config.toml
d_model = 256
head_dim = 32
d_mlp = 640
norm_eps = 1e-05
rope_base = 1020.0
rope_fraction = 0.5
qk_norm = true
tie_embeddings = true
parallel_block = false
init_std_down = 0.0
final_lr_fraction = 0.0
dataset = "wikipedia_en"
Each number is 200 + 40 x the weight over its row's rms, rounded and kept within 0 to 999. Layers, rows and columns count from 0. The size before them is the row's rms in percent of the matrix's.

# layer 5 MLP down (transposed), 640x256, rms 0.036, rows 129-147, columns 0-127
104,235,237,206,134,246,200,191,111,149,194,242,182,203,222,249,209,172,178,204,194,233,188,190,169,249,223,233,226,183,211,216,310,202,203,183,214,255,128,231,205,175,250,207,185,264,167,240,207,198,197,252,135,251,266,234,232,182,207,178,212,142,324,165,197,262,253,145,130,186,238,173,289,179,187,196,231,210,241,189,244,150,217,283,162,120,246,176,163,164,179,181,211,238,244,155,177,223,216,220,141,218,173,199,169,223,107,182,121,166,218,205,124,134,211,199,274,151,132,195,171,164,213,137,191,224,193,267,175
097,272,183,237,186,156,116,226,229,191,258,164,239,97,194,184,178,227,207,136,178,263,210,191,263,178,195,204,148,220,133,223,280,170,157,197,222,195,234,251,190,205,159,128,187,175,215,137,154,172,225,216,159,194,141,167,193,231,192,252,202,136,220,220,182,237,208,149,169,170,159,235,181,206,161,150,206,247,253,190,301,214,167,220,217,273,121,188,204,365,217,123,170,88,207,193,221,216,236,295,207,176,184,230,157,201,257,184,274,228,186,172,224,262,136,122,185,212,188,206,180,217,154,208,128,167,224,175,243
101,235,184,213,165,189,180,187,239,214,271,135,212,220,216,198,179,191,191,197,246,191,219,213,178,196,174,179,112,166,153,220,187,151,219,196,193,192,219,228,182,205,210,258,261,152,273,223,124,159,167,194,150,131,199,204,255,188,185,254,159,199,194,239,172,183,190,200,196,173,151,148,219,263,223,248,189,236,231,195,237,165,159,189,184,212,210,244,221,227,202,180,170,245,218,207,201,187,187,202,175,220,126,214,164,234,226,229,247,183,289,237,246,193,248,272,229,182,188,207,282,183,273,186,186,143,201,227,168
097,209,155,244,217,194,195,234,164,180,233,167,250,208,242,249,290,216,259,231,199,203,207,214,165,224,275,190,258,134,232,234,176,205,130,215,220,214,199,184,186,225,214,132,154,190,124,164,189,161,229,174,206,254,298,205,247,191,223,191,175,277,220,146,192,184,124,206,222,189,186,147,194,221,230,128,215,183,202,164,222,197,196,222,216,236,206,187,204,140,133,201,187,206,211,171,179,227,202,176,221,181,213,230,210,180,171,221,170,217,140,163,282,255,190,228,188,241,217,292,200,166,159,181,229,248,195,198,213
099,164,176,204,267,155,160,226,143,230,166,232,217,158,224,155,211,186,200,118,208,226,144,253,227,170,139,182,147,200,163,241,170,137,176,180,145,214,141,221,220,155,253,198,246,286,201,243,216,211,176,156,226,173,154,109,221,226,240,183,212,187,196,206,164,206,239,205,142,167,170,202,242,208,202,190,137,182,175,155,152,212,220,176,117,207,195,208,180,199,207,205,122,240,264,149,198,167,217,225,210,211,158,160,177,176,152,275,249,257,191,216,206,184,157,214,220,248,187,144,174,203,199,258,207,113,165,140,192
105,171,211,185,193,174,274,94,211,238,220,173,203,220,226,174,119,208,214,234,285,221,198,231,160,185,204,209,245,184,255,229,219,222,180,176,226,183,229,196,162,251,227,172,200,192,223,175,252,161,189,264,305,203,253,221,200,204,250,245,136,239,196,168,191,253,270,225,210,170,199,184,186,150,297,216,138,155,111,192,160,255,249,228,163,190,165,188,289,290,177,254,190,250,198,206,246,264,173,226,218,252,177,176,249,215,166,205,194,205,176,190,254,165,187,181,145,209,210,147,150,227,200,241,181,234,242,124,224
100,318,217,264,167,161,222,176,180,163,213,164,276,200,135,184,177,145,145,175,139,230,238,233,136,290,191,288,234,226,239,216,115,252,181,179,166,180,201,234,223,182,192,175,241,205,153,258,246,164,123,207,141,219,140,258,140,159,192,237,171,228,151,270,224,159,185,279,109,209,93,258,180,238,238,170,262,248,138,205,241,129,159,142,168,223,202,177,226,182,137,212,217,164,163,218,118,237,157,181,226,134,244,223,168,241,194,153,158,243,237,183,235,178,223,165,184,155,227,218,172,158,212,224,236,203,156,130,202
101,182,259,196,200,198,253,177,243,186,228,209,208,264,186,197,205,206,213,213,227,223,201,201,129,200,227,214,213,197,194,212,191,193,129,185,216,260,219,187,215,201,214,190,219,266,201,287,151,221,169,169,222,214,134,130,245,202,134,112,240,180,232,224,184,228,155,235,150,166,188,153,197,213,187,114,143,169,261,149,155,188,186,200,248,198,202,161,275,170,177,172,165,200,208,116,234,135,304,216,136,199,196,227,140,131,161,210,172,272,194,232,197,240,193,224,242,132,244,175,155,119,216,176,205,244,217,158,272
104,267,249,219,198,158,104,147,217,224,171,197,133,190,132,234,150,248,246,158,250,198,180,183,158,168,192,170,172,203,176,167,191,244,260,195,220,169,202,171,141,206,132,165,274,237,214,162,238,256,187,229,169,208,254,231,260,196,198,218,119,215,175,238,180,285,153,243,201,249,217,227,171,155,201,176,185,225,200,125,182,172,242,195,187,221,210,207,243,212,168,206,197,238,236,180,149,146,321,205,209,68,121,218,210,190,217,183,179,215,110,200,236,252,154,180,219,137,258,282,174,166,253,169,203,153,184,175,204
106,272,138,230,164,274,84,169,194,202,258,143,175,176,180,171,209,225,254,155,184,170,249,214,263,222,290,209,156,181,177,168,205,202,270,231,170,149,277,263,228,227,150,238,200,209,219,189,220,222,172,209,91,181,221,152,192,185,240,193,248,141,227,150,216,241,142,143,234,238,239,174,253,310,250,208,208,245,260,201,234,238,216,252,184,142,246,240,268,204,158,216,161,217,159,182,150,291,228,152,242,186,184,218,165,225,193,268,208,230,162,223,170,235,128,116,179,247,203,211,231,140,233,168,148,216,236,145,165
104,247,132,224,222,161,201,188,158,261,197,212,221,232,159,220,190,212,213,290,175,165,150,103,233,178,130,213,148,193,176,230,164,219,166,183,224,265,189,238,235,245,188,201,116,231,123,139,145,199,251,161,142,188,210,256,207,181,215,111,203,174,211,136,226,218,91,185,194,262,241,242,160,209,122,205,199,239,253,103,177,251,224,157,159,219,223,196,173,217,204,190,183,247,286,253,249,164,237,154,178,163,246,157,232,193,124,157,169,168,217,237,260,236,244,226,72,213,153,139,186,212,181,109,192,152,157,248,218
097,255,215,193,226,175,180,183,198,209,240,187,173,196,221,219,275,273,220,219,257,192,188,297,135,174,224,142,228,179,263,233,194,109,241,164,188,216,322,179,251,233,166,136,144,223,242,197,211,170,240,219,144,150,241,221,228,156,253,266,193,190,173,227,192,225,176,248,213,231,134,242,259,210,254,242,207,247,210,186,274,176,154,256,138,225,163,203,225,207,252,174,149,243,194,214,254,160,280,224,167,203,178,150,223,161,187,179,190,210,122,243,212,183,200,251,240,167,215,233,258,135,169,119,201,184,204,156,245
077,195,196,196,415,209,189,191,232,193,235,211,219,201,163,144,154,177,168,174,238,295,175,154,159,238,173,185,187,245,228,232,279,246,171,204,178,156,203,123,211,104,177,175,212,230,214,216,195,182,170,286,160,205,261,203,226,173,196,257,161,166,189,224,186,214,173,144,150,162,175,254,209,181,172,242,248,198,175,61,232,223,251,216,134,216,182,221,146,179,132,223,248,206,232,190,148,198,212,188,264,198,200,222,255,225,215,366,154,216,187,240,196,181,173,218,168,196,193,187,145,199,160,194,186,138,237,241,197
110,184,184,189,250,175,172,163,162,235,208,208,181,231,149,174,225,203,186,235,187,157,172,198,160,256,243,185,169,182,199,150,183,172,164,246,258,208,196,192,178,119,203,179,177,117,120,188,237,214,230,148,93,191,207,217,171,204,162,130,145,223,183,216,247,158,216,181,196,171,159,238,261,250,208,187,221,212,189,216,257,182,170,141,206,190,225,226,145,173,224,90,207,164,229,130,177,197,190,207,196,126,196,120,197,227,171,184,219,157,140,133,204,218,116,166,170,191,94,197,142,188,125,171,209,242,237,224,187
098,173,218,196,127,161,217,180,203,166,167,233,285,155,232,236,146,199,205,151,263,255,212,138,196,206,109,138,197,262,198,168,193,199,137,239,171,219,277,228,117,148,195,174,203,215,159,191,161,206,201,226,156,184,194,206,187,94,195,245,240,231,166,218,160,203,201,160,196,219,178,169,180,181,198,146,203,227,173,153,206,288,140,230,190,218,263,191,212,226,263,218,118,160,223,136,206,260,143,225,211,232,170,190,197,251,205,241,177,169,248,125,231,177,205,219,194,206,147,188,257,193,166,156,268,237,217,208,196
104,180,228,155,197,232,189,123,206,201,231,131,219,219,226,238,264,200,226,181,203,204,123,222,210,178,235,224,176,152,249,136,244,151,223,256,219,263,135,218,275,209,224,160,220,277,251,105,144,236,139,258,172,190,184,216,220,185,151,160,125,135,142,132,195,234,228,195,224,226,194,193,110,203,205,229,191,165,187,115,228,169,229,220,222,155,185,168,196,235,255,229,201,229,212,199,178,213,212,188,160,136,302,201,167,155,219,157,161,176,187,236,269,173,151,180,157,167,234,146,177,153,157,198,215,170,218,211,195
106,172,191,185,220,199,155,189,175,182,208,145,313,258,228,219,137,234,222,196,198,234,177,192,201,208,183,168,276,182,180,177,188,162,128,190,250,117,128,247,255,236,151,224,136,196,180,151,272,172,195,191,208,315,180,164,235,235,177,243,186,175,171,164,103,224,202,197,215,177,169,197,226,234,175,220,226,176,156,189,259,222,191,278,179,256,202,252,192,217,186,233,246,189,200,178,205,195,148,228,141,221,160,192,96,170,291,136,209,220,159,233,200,202,210,255,230,210,211,208,249,161,208,319,243,157,172,137,213
098,250,205,247,181,206,217,264,157,197,227,210,142,216,214,192,196,164,186,211,214,207,175,183,244,210,186,198,208,169,220,221,147,209,203,226,212,201,195,202,186,184,215,121,210,141,224,220,199,193,248,203,226,138,202,215,118,155,201,207,215,265,148,287,224,225,219,240,134,224,220,235,240,190,249,211,266,284,167,222,233,159,156,197,295,143,132,212,203,214,208,241,245,179,203,182,250,224,234,197,153,238,210,237,139,220,175,248,194,211,226,230,230,205,183,213,235,171,264,194,312,174,259,193,188,210,257,186,152
097,199,296,177,184,216,135,210,123,168,183,174,155,223,214,189,218,162,202,147,149,171,131,244,190,190,197,267,177,174,215,170,193,221,194,209,288,188,155,255,183,160,178,253,239,263,190,174,220,194,147,106,182,171,165,246,246,231,209,173,244,215,231,243,92,222,124,169,237,188,156,199,146,186,238,118,294,241,221,202,227,128,207,235,218,123,162,257,219,162,186,226,176,262,206,162,202,192,220,181,150,186,202,225,174,245,187,279,203,174,161,200,148,176,131,209,188,158,134,204,141,216,229,201,176,129,213,237,127
# layer 5 MLP gate, 640x256, rms 0.0991, rows 130-147, columns 0-127
099,239,256,146,198,154,262,239,201,220,248,317,240,303,119,217,222,262,281,232,208,189,232,240,239,266,249,225,115,185,213,182,185,213,196,146,193,174,232,235,209,195,278,108,179,249,174,152,228,187,314,210,231,263,235,156,141,195,287,226,196,198,179,231,118,222,218,170,221,185,183,208,239,179,207,266,219,182,217,249,191,178,234,180,177,183,121,170,187,148,209,164,233,209,149,193,171,148,210,229,195,190,241,189,148,261,169,115,221,153,194,174,208,180,204,224,201,173,163,183,186,233,261,182,120,246,185,201,210
097,135,206,190,240,219,108,249,161,215,208,200,203,265,159,130,241,264,226,249,237,225,216,200,249,224,169,170,217,203,166,173,214,164,145,156,221,243,124,223,255,206,180,136,214,136,214,228,168,179,191,191,230,178,206,234,109,258,177,210,163,230,157,223,219,253,244,206,128,193,134,157,207,173,196,234,200,221,179,304,192,189,261,217,268,218,226,246,141,179,203,168,204,194,146,234,231,142,171,199,180,214,174,195,186,206,264,234,269,215,223,197,184,126,221,253,156,205,186,216,185,135,215,146,223,193,200,167,195
099,198,154,249,199,219,216,188,194,166,209,175,214,206,182,249,247,126,204,208,197,182,160,197,239,192,252,223,271,213,189,257,173,204,209,235,213,243,201,206,224,221,210,241,269,194,235,169,173,188,200,198,214,247,191,255,173,162,258,181,132,230,199,128,191,286,229,188,165,242,177,87,196,200,301,281,261,239,182,199,227,242,184,135,201,199,229,194,155,142,206,163,213,210,131,202,105,243,184,194,229,216,247,178,126,179,195,195,199,274,277,246,202,142,157,135,109,205,233,250,161,198,117,205,303,182,196,184,198
105,157,288,194,257,178,197,213,212,273,153,173,176,252,178,172,238,274,203,203,224,190,220,187,235,220,124,244,162,199,212,181,197,129,257,217,220,118,183,177,236,131,136,230,158,265,203,164,161,236,217,233,262,252,245,240,202,231,219,178,173,221,210,183,177,181,186,179,202,231,226,261,193,172,162,212,169,116,191,145,186,186,204,157,175,269,232,130,270,249,109,219,232,212,240,107,252,261,237,168,154,227,185,154,238,207,233,145,200,183,209,221,215,214,189,274,167,190,274,173,218,179,222,173,209,228,201,219,203
103,215,127,175,181,246,234,170,199,182,203,229,199,205,159,134,185,234,196,205,192,156,220,124,188,178,151,213,208,165,193,173,149,174,163,186,204,151,181,256,228,212,235,161,222,263,225,171,246,234,171,150,219,125,137,186,237,187,228,272,184,211,119,257,239,144,264,132,170,155,215,287,106,160,177,177,201,102,149,247,182,225,198,218,242,228,193,130,202,108,195,261,203,180,186,193,214,250,223,219,195,233,181,134,232,177,253,175,269,161,191,216,94,201,137,192,153,160,192,148,269,209,151,294,249,187,200,135,254
092,214,240,205,181,224,196,197,225,211,225,250,258,199,140,214,145,229,189,252,212,154,236,204,199,193,280,241,203,228,189,204,226,115,235,182,156,227,183,191,229,201,183,175,183,235,141,221,161,172,231,231,207,158,188,241,143,190,219,218,153,208,179,125,182,150,224,185,166,207,151,178,218,269,169,256,199,197,139,142,221,186,152,193,263,173,196,146,204,196,207,193,232,263,143,244,210,199,214,244,256,119,218,283,226,243,165,163,224,184,229,202,197,116,185,270,232,164,206,197,221,113,189,202,218,194,156,197,163
103,187,126,244,184,211,252,319,235,244,169,201,235,250,176,240,197,193,181,144,124,176,137,177,198,187,163,227,166,172,314,175,153,255,122,238,314,162,231,183,200,189,172,184,266,244,230,193,130,195,190,181,261,144,146,208,207,128,216,200,269,227,232,174,168,188,195,204,224,206,152,199,140,260,244,134,188,192,196,223,221,139,193,207,232,214,211,169,154,222,243,209,141,169,180,213,261,133,204,206,173,210,186,205,205,183,207,186,194,192,196,210,243,157,143,226,225,217,194,153,166,238,134,176,190,255,233,219,98
101,256,280,236,203,180,224,211,208,170,212,155,267,217,234,174,206,207,247,286,235,181,131,188,198,183,160,215,194,202,167,132,262,260,261,199,232,206,152,180,203,244,244,236,160,167,169,179,146,218,219,302,190,126,194,183,268,177,221,181,177,119,172,116,133,276,197,174,168,326,267,195,203,182,140,243,175,212,240,174,270,252,177,227,188,187,167,139,176,174,208,223,142,136,152,163,175,204,221,209,181,198,241,138,205,200,208,164,224,156,169,225,172,208,175,211,162,192,194,148,142,193,252,122,199,215,239,182,173
103,82,128,149,199,206,222,231,186,161,211,192,197,180,210,225,107,250,186,225,235,241,228,165,259,177,195,242,200,208,201,216,226,229,236,202,256,217,143,153,155,199,156,214,185,154,273,235,179,246,128,184,185,184,182,233,181,287,235,212,179,147,222,188,207,175,189,261,165,310,217,189,240,176,175,224,157,193,232,136,175,208,191,194,204,200,141,231,227,215,173,218,244,243,274,159,165,240,227,255,213,271,236,211,236,154,243,182,207,206,172,132,264,185,227,159,205,262,180,196,187,144,222,223,214,230,268,157,183
104,184,192,210,204,171,151,225,173,136,209,210,285,135,185,206,188,191,296,267,180,176,272,226,248,175,272,182,243,117,149,204,211,263,186,256,126,198,199,134,170,193,231,108,136,184,199,237,193,205,195,152,294,152,216,183,184,155,159,262,200,189,228,169,245,226,262,187,187,201,259,187,178,259,266,192,185,231,177,275,203,213,255,176,181,165,220,177,171,143,188,191,246,221,143,239,202,183,146,268,186,170,226,271,156,323,235,187,179,216,191,203,166,207,192,222,207,235,235,185,223,175,195,168,226,194,191,244,203
104,276,237,171,178,183,247,200,172,173,161,284,182,271,214,219,198,227,175,180,193,277,213,189,212,154,270,229,215,202,201,149,239,222,245,153,186,150,175,153,189,205,198,232,167,151,174,271,182,194,241,231,184,174,221,152,251,214,160,230,163,179,227,200,251,222,208,159,197,191,218,233,246,212,184,155,199,227,161,83,129,172,225,251,191,183,188,150,211,206,215,185,215,225,189,160,244,231,253,168,173,214,211,202,171,195,248,194,149,230,195,263,187,278,196,198,235,260,227,176,190,149,81,255,144,132,123,212,129
095,208,198,195,203,210,199,187,225,252,160,242,167,210,172,112,259,178,173,206,228,217,203,179,227,251,194,84,261,200,201,222,202,265,210,138,218,160,162,137,230,163,187,210,232,209,177,180,228,171,202,187,278,213,131,219,243,214,112,317,166,213,203,186,250,162,192,169,216,236,143,200,212,153,227,216,218,139,172,224,150,137,193,142,251,164,167,220,218,175,216,205,246,148,251,205,187,168,207,227,169,220,212,196,306,184,244,220,222,163,144,194,190,223,148,111,154,184,171,285,161,190,245,185,125,166,149,153,127
102,234,229,164,160,251,233,227,166,184,200,194,154,159,235,238,191,255,194,173,209,201,229,211,211,156,167,151,202,280,235,177,240,132,173,169,125,186,164,275,193,150,201,158,213,205,165,292,223,121,172,216,262,140,149,193,222,269,213,154,148,167,256,295,217,121,196,132,207,295,218,209,195,153,212,199,279,185,253,133,234,217,151,261,219,206,190,207,240,188,197,248,220,196,212,242,241,203,114,144,201,261,178,225,241,213,195,166,138,205,210,209,216,69,274,198,244,277,213,181,261,239,219,260,152,206,210,167,221
097,165,152,247,140,186,236,136,179,230,191,190,229,191,216,234,218,199,165,204,159,148,203,186,142,178,176,252,233,135,213,169,136,225,199,185,244,171,234,215,210,216,220,214,184,257,266,212,211,164,196,220,230,130,247,178,127,174,191,167,267,223,213,152,202,164,236,151,89,202,173,220,161,132,188,167,252,190,177,212,193,190,199,219,245,154,180,142,198,200,238,246,192,169,265,205,292,215,182,182,151,222,196,168,228,239,205,240,269,174,148,201,228,126,220,128,244,160,268,188,202,155,198,271,236,182,227,134,237
100,190,154,192,243,232,191,147,178,195,222,160,184,223,205,227,237,238,182,242,175,238,136,166,229,253,161,182,185,220,154,226,165,180,98,225,178,258,179,223,156,233,199,251,167,197,184,239,259,264,207,190,195,147,141,182,234,183,210,235,195,183,158,166,209,188,196,208,163,152,171,157,170,197,208,205,158,128,219,126,264,161,153,172,206,219,266,219,211,218,218,188,242,252,195,197,276,162,248,325,204,214,228,250,174,180,129,197,238,236,193,227,197,182,219,139,153,155,240,178,258,195,155,261,185,152,249,184,225
101,172,197,216,265,230,195,227,212,179,272,131,222,182,155,217,139,212,190,246,197,224,146,179,239,229,262,201,199,188,211,193,168,209,105,251,173,156,128,221,185,203,141,225,279,177,208,177,231,217,199,172,178,232,203,200,224,233,165,242,173,165,144,150,214,169,132,216,196,178,175,176,142,211,67,205,203,215,118,286,123,142,175,118,187,283,166,161,223,200,259,197,239,224,245,195,212,133,229,282,193,198,205,228,191,196,217,244,109,243,163,240,219,200,155,234,157,229,173,190,334,183,181,209,152,195,162,214,243
103,263,196,213,251,191,183,217,279,234,267,247,219,232,180,180,215,124,173,182,197,291,207,178,153,169,126,223,199,233,191,225,273,176,198,211,164,157,259,200,227,176,212,203,164,239,205,253,254,210,158,248,197,226,195,199,153,187,221,191,160,202,321,184,108,194,222,221,262,251,265,162,191,180,133,198,271,182,270,162,178,239,257,192,160,221,239,253,207,146,177,184,252,110,256,171,209,194,165,203,245,183,173,254,239,268,263,192,202,213,183,283,151,166,160,127,163,201,137,132,196,234,208,199,197,209,198,184,177
097,201,217,177,132,180,141,217,207,269,187,253,281,304,165,156,179,265,211,191,203,191,245,222,216,184,178,236,169,159,231,216,162,177,146,196,183,213,172,228,175,196,202,259,124,164,240,153,215,227,189,236,207,231,170,156,218,228,187,184,191,229,209,169,187,209,199,188,185,199,194,198,157,214,174,272,254,207,267,233,238,244,250,111,81,211,184,218,198,201,194,202,204,243,209,139,251,231,228,224,241,250,156,309,297,131,188,161,147,171,200,160,257,203,232,254,140,229,205,233,243,228,165,163,273,179,221,245,140
# layer 5 MLP up, 640x256, rms 0.101, rows 130-147, columns 0-127
095,201,253,283,214,202,256,188,234,176,228,132,159,164,209,86,281,143,218,184,189,175,207,235,167,160,264,192,211,138,247,238,200,163,168,196,142,196,223,248,263,209,140,186,225,163,223,211,121,137,221,239,111,181,189,143,135,211,190,160,185,222,189,163,219,177,172,189,203,132,188,210,255,270,154,220,188,260,214,177,173,108,164,241,199,219,246,241,199,191,193,210,189,269,232,220,173,239,210,173,213,183,197,152,162,207,205,167,182,207,210,232,207,259,112,236,158,197,204,226,181,135,154,215,183,180,174,171,148
098,132,193,238,224,158,204,234,189,203,249,241,189,185,257,165,155,227,149,155,208,202,183,219,179,123,182,155,241,185,185,194,213,153,167,171,218,227,246,205,219,238,125,184,195,227,226,195,142,184,176,209,249,240,241,165,195,217,255,269,165,165,197,214,183,146,188,208,224,216,195,175,142,145,174,255,214,186,258,205,247,200,257,155,236,179,250,185,192,134,228,261,208,195,174,195,153,254,166,280,194,234,184,190,302,235,229,212,209,198,167,200,199,175,173,211,254,174,216,155,273,151,239,174,238,145,221,257,244
091,253,150,197,158,201,236,217,179,203,180,215,245,137,237,175,175,176,146,161,157,206,213,153,179,181,274,181,302,165,172,281,224,151,221,167,160,136,125,153,298,218,218,217,194,277,165,170,143,193,177,162,301,199,202,271,189,209,299,258,123,283,175,247,229,197,201,288,157,224,204,228,191,234,216,219,232,194,206,189,210,165,244,208,100,212,243,139,222,179,221,219,238,223,171,212,201,189,182,229,223,210,206,207,199,207,190,188,237,231,182,192,137,116,205,217,172,241,244,205,166,240,236,190,216,177,145,205,239
107,190,164,182,201,193,161,226,318,238,127,198,166,255,142,178,255,226,124,143,167,202,218,208,196,241,224,264,200,116,179,120,207,197,169,205,234,207,161,171,213,171,223,185,209,268,199,182,211,177,198,278,264,220,269,203,261,236,248,189,116,233,224,129,257,205,244,182,189,260,225,293,128,172,203,198,162,186,160,171,251,186,116,119,246,182,258,208,234,302,143,206,178,124,196,159,240,223,238,213,218,209,143,191,188,222,217,196,168,184,168,200,237,238,173,229,227,174,280,152,225,204,225,205,140,234,167,211,174
102,211,182,226,139,232,179,232,238,179,230,177,136,170,137,216,212,93,178,303,134,216,138,144,226,178,200,206,204,245,201,228,191,203,108,229,183,151,173,267,252,177,196,192,205,236,190,193,127,281,231,211,256,196,254,194,230,234,229,148,358,196,205,144,222,121,243,159,155,198,230,188,244,164,171,172,178,251,184,203,149,245,294,175,192,208,168,185,185,236,269,175,206,215,190,177,242,177,143,243,187,225,243,174,206,196,223,280,227,204,173,164,224,236,270,167,230,185,191,205,190,184,199,100,251,189,210,203,219
096,230,296,178,221,251,167,158,225,213,199,221,214,183,163,227,164,176,137,222,224,133,189,113,274,161,213,169,193,164,196,207,179,125,274,264,234,160,329,193,197,236,205,234,189,162,157,259,180,233,189,296,258,222,268,161,180,213,188,268,175,276,229,149,232,159,240,203,216,115,151,98,306,161,172,218,182,222,193,140,231,176,187,233,176,177,223,186,186,180,266,215,142,167,219,188,194,156,173,274,219,261,191,229,149,150,222,195,238,260,233,211,190,200,273,243,174,157,238,130,166,172,205,232,225,174,199,244,232
107,182,225,247,186,142,249,312,278,268,191,174,153,265,179,201,154,211,249,214,198,231,209,239,227,208,227,182,107,180,177,210,244,276,218,184,158,199,206,153,240,195,180,160,148,206,226,165,153,154,242,216,189,174,265,202,221,137,213,260,254,201,219,214,118,195,208,145,175,260,130,127,199,231,191,203,156,215,230,229,242,236,207,122,173,229,236,221,176,186,215,219,196,208,144,165,173,199,118,159,177,184,157,224,224,166,246,140,188,214,183,184,212,182,229,252,313,236,218,179,224,131,216,192,145,224,181,265,171
107,211,202,155,191,331,181,198,172,244,200,184,212,245,176,204,228,266,149,180,146,203,280,224,183,217,212,193,220,226,264,291,121,159,241,236,236,88,216,177,248,170,234,163,252,151,150,262,210,195,189,147,144,199,179,188,150,209,193,260,205,167,221,208,214,184,184,235,228,107,123,125,246,180,186,174,265,199,174,246,140,155,216,183,204,254,108,213,174,159,210,210,87,211,202,201,205,241,162,134,167,183,131,239,237,238,222,213,185,156,322,217,178,228,189,297,180,153,132,200,209,211,158,139,187,225,231,242,248
099,246,221,123,187,148,191,241,233,166,211,202,225,187,198,180,181,272,255,87,214,251,189,242,227,289,212,181,202,172,209,141,207,139,195,259,193,197,141,204,192,209,130,251,260,242,283,199,171,227,231,171,128,245,224,284,227,255,239,182,219,179,220,189,243,142,192,245,211,151,144,146,201,200,169,261,220,178,231,132,205,180,208,132,153,192,211,167,197,239,168,162,196,243,197,207,240,220,203,175,229,247,147,213,189,216,282,234,249,171,170,187,150,247,128,221,217,180,177,244,180,254,145,152,179,142,171,176,237
103,254,219,232,133,184,299,186,159,220,160,178,109,212,185,261,144,154,193,206,172,243,177,174,182,209,164,215,157,176,192,234,246,201,239,288,213,209,134,237,173,188,243,121,200,187,144,149,221,218,143,204,148,193,183,183,266,224,206,184,211,160,179,147,234,176,138,138,166,179,229,205,161,193,247,209,181,251,137,190,225,221,156,159,209,223,168,188,178,165,176,226,215,183,245,268,229,113,179,180,184,227,241,149,189,283,257,221,253,223,172,92,242,203,164,154,313,190,140,243,205,258,176,231,181,202,156,135,111
098,230,207,184,184,236,221,191,164,201,208,230,242,230,185,236,220,252,191,196,158,222,251,257,155,180,176,183,241,223,170,122,156,264,214,121,168,201,256,140,215,191,239,269,206,102,183,126,151,173,183,138,235,93,249,193,189,213,143,242,141,204,231,197,175,156,203,145,159,207,262,198,204,137,204,139,205,187,192,201,204,164,195,51,185,151,214,268,269,159,168,209,188,198,232,197,253,187,222,190,198,175,278,210,205,201,254,143,141,230,203,191,178,271,143,173,190,241,168,200,173,196,119,232,198,214,204,201,194
099,203,179,239,140,217,191,201,185,152,176,100,170,197,248,187,206,238,207,175,242,191,246,232,184,194,171,291,157,211,216,252,261,157,162,271,206,214,219,165,195,179,241,224,183,202,236,228,148,162,165,233,139,199,293,209,163,180,208,96,200,202,168,231,236,240,182,204,240,113,254,197,200,197,128,156,162,262,197,165,209,211,212,288,163,219,227,176,201,259,223,153,159,239,90,216,169,248,213,193,230,152,169,107,136,239,222,215,167,268,224,143,230,161,247,289,265,239,205,171,271,213,153,199,233,191,243,184,243
097,211,224,205,247,227,243,244,237,172,205,211,175,175,266,165,200,165,232,116,256,142,180,196,213,125,212,183,161,137,180,230,205,202,270,163,203,198,153,188,200,156,151,162,224,220,207,258,253,185,244,211,241,178,62,220,195,209,219,148,200,188,193,185,184,238,216,259,292,274,194,229,179,127,229,216,256,167,223,239,169,224,155,273,160,181,185,185,193,153,221,213,174,200,196,251,211,143,151,195,220,271,173,188,208,208,192,177,210,270,187,178,263,125,259,182,190,179,259,231,180,253,280,166,224,147,182,210,266
099,207,209,245,188,171,247,165,252,233,213,188,166,277,208,169,215,259,175,247,81,227,190,194,225,267,128,224,235,178,156,196,223,260,231,169,214,228,139,224,226,148,252,245,246,144,199,142,199,177,215,219,177,282,238,164,170,218,181,178,105,236,166,196,234,250,194,145,192,160,172,192,232,199,232,225,192,244,230,193,185,210,217,183,172,172,195,169,194,155,160,151,158,219,115,216,208,150,231,263,179,204,217,209,134,172,245,177,248,194,183,200,186,172,187,228,173,170,235,146,238,208,218,197,202,137,223,206,202
104,182,234,149,172,210,222,193,152,179,234,234,239,219,139,187,222,216,193,145,189,112,154,186,176,162,190,139,262,142,228,257,266,164,209,211,191,191,254,205,320,151,238,190,185,192,222,272,147,152,187,192,187,258,228,174,115,150,222,228,245,192,229,237,295,178,250,174,171,257,214,234,224,239,180,145,252,250,184,220,137,238,210,207,157,217,176,206,163,170,179,257,219,216,185,242,192,122,288,115,155,174,161,163,164,192,111,188,135,209,204,215,223,203,209,155,229,182,179,150,169,226,192,241,140,201,189,149,177
103,180,159,158,285,212,254,155,189,180,227,254,240,203,282,203,191,198,205,192,206,197,187,142,219,185,203,217,273,183,182,214,177,276,199,210,181,220,236,205,302,210,201,134,207,218,241,229,250,163,172,244,148,168,163,232,192,209,233,175,273,271,205,212,206,196,244,226,219,175,222,169,195,222,226,187,223,204,161,195,205,249,202,214,232,117,183,269,188,167,199,173,186,152,151,254,196,172,195,171,249,222,190,164,253,149,208,213,239,208,160,276,138,222,255,190,220,233,185,120,199,250,161,269,116,170,170,174,250
094,243,161,160,231,192,190,174,212,151,250,179,229,187,178,202,198,173,260,186,175,144,174,195,222,226,176,207,232,246,253,200,176,250,309,175,234,205,199,158,206,189,195,191,132,225,135,238,204,251,217,184,168,206,232,225,292,203,182,199,187,192,200,215,218,180,165,147,139,187,154,257,190,236,254,253,266,220,165,205,110,232,217,286,234,272,194,227,193,172,161,272,200,226,185,190,210,131,227,211,128,188,208,258,112,143,159,211,168,271,200,187,199,176,150,205,144,242,248,245,219,221,258,245,223,195,77,227,189
101,220,189,238,141,201,184,191,163,253,141,224,211,231,231,189,194,279,161,163,156,248,258,188,223,223,196,262,250,196,185,224,157,189,179,186,225,198,164,176,251,219,182,253,163,185,229,202,229,251,261,190,218,170,209,113,186,247,159,171,149,219,167,192,175,249,187,224,144,178,192,234,196,178,210,282,256,234,242,187,254,231,246,166,223,183,165,151,251,180,199,230,168,245,118,163,177,159,172,233,218,225,222,274,203,161,238,160,164,197,122,177,236,164,153,239,212,189,185,266,187,245,216,169,268,228,233,201,236